Each number is 128 + 24 x the weight over its row's rms, rounded and kept within 0 to 255. Layers, rows and columns count from 0. Numbers have three digits each. The size before them is the row's rms in percent of the matrix's.

# layer 2 attention key, 384x384, rms 0.0397, rows 151-184, columns 288-383
098:139122077114148103123159154084139111161132116088119122121115177158151129144106139116154120093122117116124156144125146085141121103087113134108099123146145133171132169105122135148147110149133158135079131126123149167131105116157128075126150136118131115130144144139140138144150119097128138147
102:141106160139116167126146183128127099096145147115125108139131141110150105161125153156115113118117153093095169113126132100146178146076128143135152142158169157137121114147121143127132108153083152112168135081111157149099153107162109143094157145131111080145109136151148117143149115154127138162
094:160161066142129154125135110127121129128117141104117141121116191132139147152080088108130132100124106141143114114124128118149126130139143145127135119115113121142096109117148109119164120164113161103125153150105152154127120117109132127119099143123142111099197163112134162125144116084121149090
099:068102061156178137079167130154133132123143161143152159152107170152097155099154140145143169119160112154165114150099149149147113135132119063171138130149129163129116127153116132125133145109109103118101116095119105155092098134100109124136102100122144129142105122130146133071121121124092111145
094:066103145110168117121136133145107085156132133104161120169132105098072149119107128083134074112119136124111183153162116117151154133076126118144147150124149135108150128124106116118132072089104127120123114115090136102126112151123124181115115121118131096100117162170124116148171115143126162156
094:123154119130128114127171159114097135114155120107099072114134097079133120137105148143127116153155134137134112136145107123140105123091146123121141146159147129170147145108156146142107116110150091157140142101158163116175147118132154112106164110118105131143140095088135104149095126089088164122
091:133117143113115113155102126107143118144092116128159132128130061172156148137130116110122124119116077122133117119113140141142143107136116134163162120125130147115122107117163133166148130112112149138134144114126131125155076073151147130126131135131189105084151118070105126124156138113139122144
083:160130150102085119088097081129145141166142143118147116109133122175141122170134149164091098128128132126102138105106115146115124092119086147149138112117122094113141090125116135173154155127131113149129137118158107135118131062153139112135138145145138133116125109135111086154103113137154117117
087:148144147176138128113136155126153119152101175131142093134152127104100113105125134154122137136127145165147144148130123152115110135143120143111146112109156116117156123141096131143123142068134097140106115087166138111124130143122125088127143124149115158156122132187150055099135092175120102141
089:093138149146147088114129136103140118140105151113144157159158083141100150091176114104126116129108121127141124126156135128101118120136126109117094117118138144132146119123117140151150085075052125122121119113079115148155132096159132144103142119103115118156123123098107121060164128144127096118
100:109149130124099127181119162094116137122146138121067116149119118085113114150105087109132111099149103112153140128169121133132152117092117164100155129104140135156149107110118113099116118101088146134141191191117141122126142120169178136106166144129091118112119163136122123119143173116112123112
101:151148120157080133121125122138133124115128143125167162113119093110119141114122134119107106137110123108184124123111149159117156149109125100117168085148155122129109092130135147140125129128190152167140130096137116145120141144108100148150132137151155120102150114081174123123130137157144150117
101:115143140125171151104142096133089101149083150160176193120124110106147151153133148125155097152119140127118144104062146121103162149157139119123158118134131160074092168140129161092108138146109148162127082090123094128156118139073108127140143145168111121152152174125137109082154134165101174163
102:130135079139127183134156106150138088143121137153105126120129143141165134142130131124142155135160145094127123129158066118136098171119144100147108143140065170126085122102134133129132111141165127127166114130137121151167116134118181147124142118115145163134129124148173118086112144128140137154
103:108145143107119138112158103090136177128143116089148113135121106170143092139131090139137155140118145170157105145092142133150134167145125134112128112121118166147143113128094119125156131107136103126105131117117140153111133155122111125146121120104105143118173122113121152127138117074094166096
103:162166148154115149068156110105146122102154139088097077097142121090137134142082132145119157125154141096118106119120117102125126154114118105100104150159173123111118116102156131133127110153113075134163163078130174093117095133108109131144107109147146157150090128118141154142128128105152130109
093:139153115105125104139109114128117084148108158154111115122112139145149161157133120101100135140120123116139127114145153151150071090123134073110144133125156134098125117138154113131138166130107148085111124140135164113119064065122169140154130122101155109136122099093097121081098148089112144140
093:116139140130153084153109113117164104131150116112122140164126112157070153154118136109156125140146130127170094155096131134158125160123137128136102135122157132108111142131161110109113125082133117118155117173110105103138146118152098117123110117154101123107125122093152149169121149107113123137
103:135122137134132080103081117140114100134111146144109119182141128169169153121090149124155148123131124095087120131104077132157067149156098149136099139114113151123157151178130158144103091126083091117114132160106145115127137141094097076114129110160105117125111140083108150146120111101162089126
099:136120134119099119134115155161161131151135141107169157149130092135112091143146102122206154142076110141144144122130135124148141123150139124120141142139103132108121109139129125135130154136156112154106118129126138117097158110099095133114113158114097148083139094159076092163132152160131105109
099:129151138157151130151094121136082125105107155116145138112118165130111129080082123138117142113140128113107136077113135121143126136114141144103139172137126114151119113114130129133175137160101125180177098141120154131101085153074160126160131163143101141156121132084127141154114129137126122166
100:153104121112114111100115094113144126137100109122140156100086128184176130153090143082108163141120105089138133115133146127136138121129126099123130128108136151129129084129138122112112147163139130084146154144133122123177147186140121131137106132137202122093119112102138156110114108087091092115
103:140137128113114136105106101117073133138147146099130149112157165175132144135127138137100138149165114129176166119114136145113120110121137101111114098098100125161121149129154154089096124144124180126110095146130152105098140117105106133162112103127113107137130107130107126116107094140101161129
103:133145097136150163160126095118114158154127143116111114110122134126150135084140128147142092080121145150142125110168141147147105138159167151126127149099118144115144115094156092140128143165147119110111168152127112160086150120138047122101144115129117129110119134120110122140127152073132084144
103:129112149137115138153130126163172120135135134169113164145142137119154107141143119154153142120152093107176137145140098149105080136125100150162154146135167161135147058136108126084167183084162155107116151102133125149129171136104110115097094089071122109120142117132163114137148125113148089136
103:146162140083124123112132112112117123134154159145129161133126101133071162141107141141123151133099121124144135126109125140117123106086160065107178181145179145093115157117105103170094146099118130134128131101118129097098145090178104077133106115115093105149098135137153105186149123141164124133
101:131166189175149066118080090172099138077113192148099155095174089113116144122115126144126096088117160130102153099084135161158135102131109141101098141100110112133156171107136161184152146139102122170123155147104147147132129115151168110104177090138159133169168163101132111157127102123133130163
102:187108153114155107144174120122128127155126130137080112102144129149133139066113121142112109113135125132134101130087130074137111126160126138132103159130086123142105109114093108139154147135141136108124149168092115118134136150113113145152152114147114164140135101128103108113114127095097094125
107:106159123157176127122137119122136129158150089135142104125135155127169155164153114133083160161119114142110136148105155158138096173128156109130147098117116156184122084141110125116132095138128121174117174140125127125152087113153124162115157130131129118138141105146101140127169134098099132148
101:098139123107127084124127179097100107119137138092162169117116168147108114131138120107150144150125124085169124139146139093158116160136134099135137117134167136091139132168122128106129125100159105112126101144161148119118149115098134139155102159122153142119103143133126119069118131149133179111
103:146141111149056116153158081119131122121087150111116181157140143143114155129087108122104202105169126130150094138159088100142085155123132180136162142074113154142139108137140136166107112123123129108161102110113131141132145129144136096137093125137165126121093075107104145094120096107119138189
102:131157141125113139129133127108127127159122176079133152079100161127149126138137154101148121111117094110160092136110124096144151097142098152208096112154155144136098134145154140124127155149139143159145163117123128105142139108131123118121124114185117147134163125116142162118145176133101136149
101:146153120128175168115144122109122092141134118108151119149137115137185128132132150153161097162076113091136118099134150139094094089106109114141132147158117156120137144161116104095122105140153136127133139116124142135120107124113127134170152125160135124112144075128135110131161127111115088093
099:161130147141102119127113096097138160124111133135078153147121157182201118138110134141110114077119134126130171110112117098130161144129094130107133153117127086172141099091104121137163162166147150130135122136144167138177139114101105092139169142067114116153132154126085158134146149138116107132
# layer 2 attention query, 384x384, rms 0.0396, rows 152-185, columns 288-383
105:135117117127134125109097166147181141111116163127119138079100081093127118147099147117126161107096112081140116126110114159141118098110115143181165113141144119107108089153112137185150150152115152097146138103115149115100111096158126160133141149142112099148148149157142113171127090098087112147
097:170124093178142133079162113082095130151157150103091137141100139146098166161110122078149107155161110115158126151113125105130143117122159126165142097098124133095129146104140120124126098164098129131107118145093148109153053135101142129111142120144116106115143140110107163088150134074086124144
091:131132056111132100158127141088124132137137143160087128142139135131157109122122077126133091099083104106104119126167122111113132074166153150125156082175104106127130118124129075089112118108110136119107152151128172138152135130177124077111115163131136172141143153127137093107112135138119101116
091:109123083098155134096126105117136114136132145112119193158119095129099164131107091115151134131138106114171133129131135110147097116166087122136138127138130101106125165108132125101185135124176085154087128149119135150132089119107149132168111109125090126107122095150088141168128118106129126136
102:128123111115091106117117147136125131108114143144133135130137122105142127131137159155115186091140102116108179128105144148163127088175134119175097129135151132160120114099130144136111120152173124164142132124126090121146152115143110139118145109129152139133116103071100144154149119084092120135
098:147109120129144123140115129116161114172183131111121125117080110136150120132135103151153093096131101135152083110104119141139146115160158128132118115165110148109116115123147114150132125136149081101154105154170142127137155119177076103143135098091138146139110092085158117124129123158121103092
102:123116140129180102150165107089121134128178108108131104117109106147091122126092142133148108122128140101092156104120074105136114113136126185103140160146119101100105112114127144142119090149094122125075112095141146105126160171147124113091162098134134105148106124159148120091133117154125127160
099:146144137132113121173126174093120128114049120139143122130137119113175092077103138111115129105113140145092168118117092147104128125109125146090129152089078129119178115128088132094117118080111169138112135073131165115166144136111145120092159152140118136119146146155126078095155083159122132099
100:097130073142144127105132150064100149143137123148128151134112134138126100112153099118091147118130165132135096140139108138091103147154139095114167119107105135151167094105127127138165127110100158084164132150125121104137164113108161092168110131112150164140146140093123111095121127126138143132
091:140107155141149139100135077167129132170128122083163104141101151142124147129172161125132189173162157131144107124094153131148122117055104131127162095114154113164104147116091184135120125165110151132112132132145122144110123143129150172147092105157134105131108096125119128162117145098097156129
107:160178144197125124141111137148126124101117134166157127120134120135130119098098134134121092141124104178159164111144135145137159149151151090124165140096166119137136132133160120176153165118153109157155141127128118164162209161089122124143171106165127133121159107141145133125157135186139150090
103:126172111156142141154134143148100099157122135142107114138122142108160141124162123128142091119118143132133115115136168108085098130145122121130123131144100125077123190122147167134125130142165102156128102096138106158116174163141114098109093142108125142174163111170147071121073134148150139110
099:107149124150121138112124078189161104127118091131157118117136154118129104141137166163153106180175116106092135103146134121119138164116170082106127159144142131138122134123140110101103096102098120132178100150113131150159103127146139159133088139157106135135164105146153118086132126148127124121
104:140188151111101140122125097104118145153114122108115114110093122099137095079169114132118140126095174137150109113119129122140142147141147128123167107114111151165139130145135111110145110134153105155141138132102189131119115125118132138170104102095156159126090070060087124109118133097116135102
106:124168144130113147087106123142154124104105133091136114126172154125101115115064106116103128094141149120093117153077113147127120157135110100157156186115127116149115124129136131123143105157097114135162112131113120098166123145107127107118148091167150164126109059073093145149127140089083125144
100:144166088138133184116149119137170112147144155085161108147110144182139141126137139088130144128157108176136100132142122123148097108155132080137128130132120147098117140166116106142137130132160137129116121159135126154070098048144098133149132126095083115127116108142157130122114160109117137122
098:125140110119123085153125136107099126120117116155136101125106128151129122110185106132112123101113147092126094129163134143139138159109118115182104107102110178073139177156135148127138155079151130123168106158100129144121171177144129075180126143155138109150137101060141116125072111104146182146
102:096075107144170094068112135149098123137139190127107108194105113114144169124153208120151150152138129105117101109116132099106087122091116158149158121143108164116113128175117133083134108107126102130112118136120128103152139096159160072106125134140098123137108106132095134129133109105106139127
104:123109088125132118131093126135161142164146126114112123120127129121138109141139137111121152145112136152165132078151152136124142099138118102174109141167078132117130117085135172130129142110130119158124111125158140065061145066135137103132112137134129141094108044143076097080125131155138141113
104:154135140123112129167107152156099163129111138130136106155106110119105142124123110128155129119126125118099145084136142111129122100108059121100164148138146103113118165098150142166165122128151136150118122157154128113146067159097112148126117124138106115193092118117150128151092124125105104139
100:142152107112101077099093162132164104099150104129155114122091119150135139149106128126108130163103106145155096120117129118119127175113150091182158114091142124122122108150126139145162124142174107094150110181115085117139131153121157104207113086122169150102148140075147137172122128112101139127
104:132132113110090109143137105160109109162136159086176135129151144142142124144158122114128103208143123143121154099116137133138115125132145124123117115111084156141113136127155175138097117120157173108130072124105148123090163116144115133102120091100124092171127161167080109094167148118102142095
105:137102127088113140146156056125118101136122123132085122127115117057155139139134148129153147138137104121149114094149146105147108135156169142079164067120141151128096107145121117121121148120155146093120154133148182175107125109126099110108110119104160107119121167092093143112140161112133098177
104:118159165136122157135135120101120112154129125168132107134124135089167081132155145140177102108153117113147157123138134101124138181091148138123155160137132160127126107146142144092181146104181126149120129126116137148124138135122112109112110122076104134144098120153134104140142137112100095161
097:154148116113132151118119118114101093139135109145153131152148122140071120112103146096133145107118134124146146118111164140138116084121162082110109116177140143118143173097126142122124126118091168124110108123126114154118135125161151058109123124146100113137085105147157092107197121122142134123
103:130168178143158115110146139169059154118124173108127167157162115128105163126095146149109153141143171144081184109098096157132182114115095144121100109134165125103144140126118122167121173121133150111114098138137146127119142134131154116103132087145123125133171119148096118115097116129133122098
103:137129183106137068132147152105131141181122105156125151112110128161141124122136146102105114105180140137125139145137090138126125133144157183159134122144125119151156061109098111108128123138110122133118119131122084137103155139068128125127139102159106121102116120096110121099078124116103111185
100:143146095105124109127107143132141132142158131154122080145113121143178131146169130119101112139143097118143137150126154140143141151170151107118160148100121152165157130147116126058154153124123148121117115128157117175148083140151136145152121130119137110146124097159148115126113083134110129133
104:119109114121113109104143116123132113093144151085142149140133123145137143139147132159137154123130137106138156143133131114126114092143111137131079149091139133123122130139135105126096116113166105104130121130153154109097137121084152150123131090144119138130134131083125143136106096099146107132
103:128176136132100115120180118123117101133130112132138119139148137141103115143116168153103169137141126130106136140142115109155101157119158151101154171160121127142155153099130109125105118100110147133147095088118172150104061165138155095136127119121122119130163131143137110105148114133106100172
101:131112120120137128103121147114119088181126157128106142113078148110111146150162092146095152103137149095147136131130139139139143100158047100172109105147135112092125166143140132160130140137132103164143127127138154087131106083085115096157082078161141137141130173136131112145137130120132148151
101:084122127114101128115122130106142127174106111119150145063088091097164120130106166160129143132158107132138103105129141154125110134109111098102136160142124155083157105188108102128122114107148137119126125117149090153086143078082132130132130150172163104057109112105092141124154144111120106121
100:103121123148154150091160103139118127102136115127137130153147174140108135140100124137137118090176097183121177108121147139175138146130102104140153124141146133162128116115084105178132153121135133109106156099124149111128079100110131133121147123119096132079158124135146144110150118155116109123
103:097083117166133130146101127126132108138103099089118187153137173092147124139107161134167117161152133128145175174157093126128121114157111158149091113114115136129125167121130172116141106095087106105118107107163127071092135129114139110133103106109127093128145110119131152121116090155090093142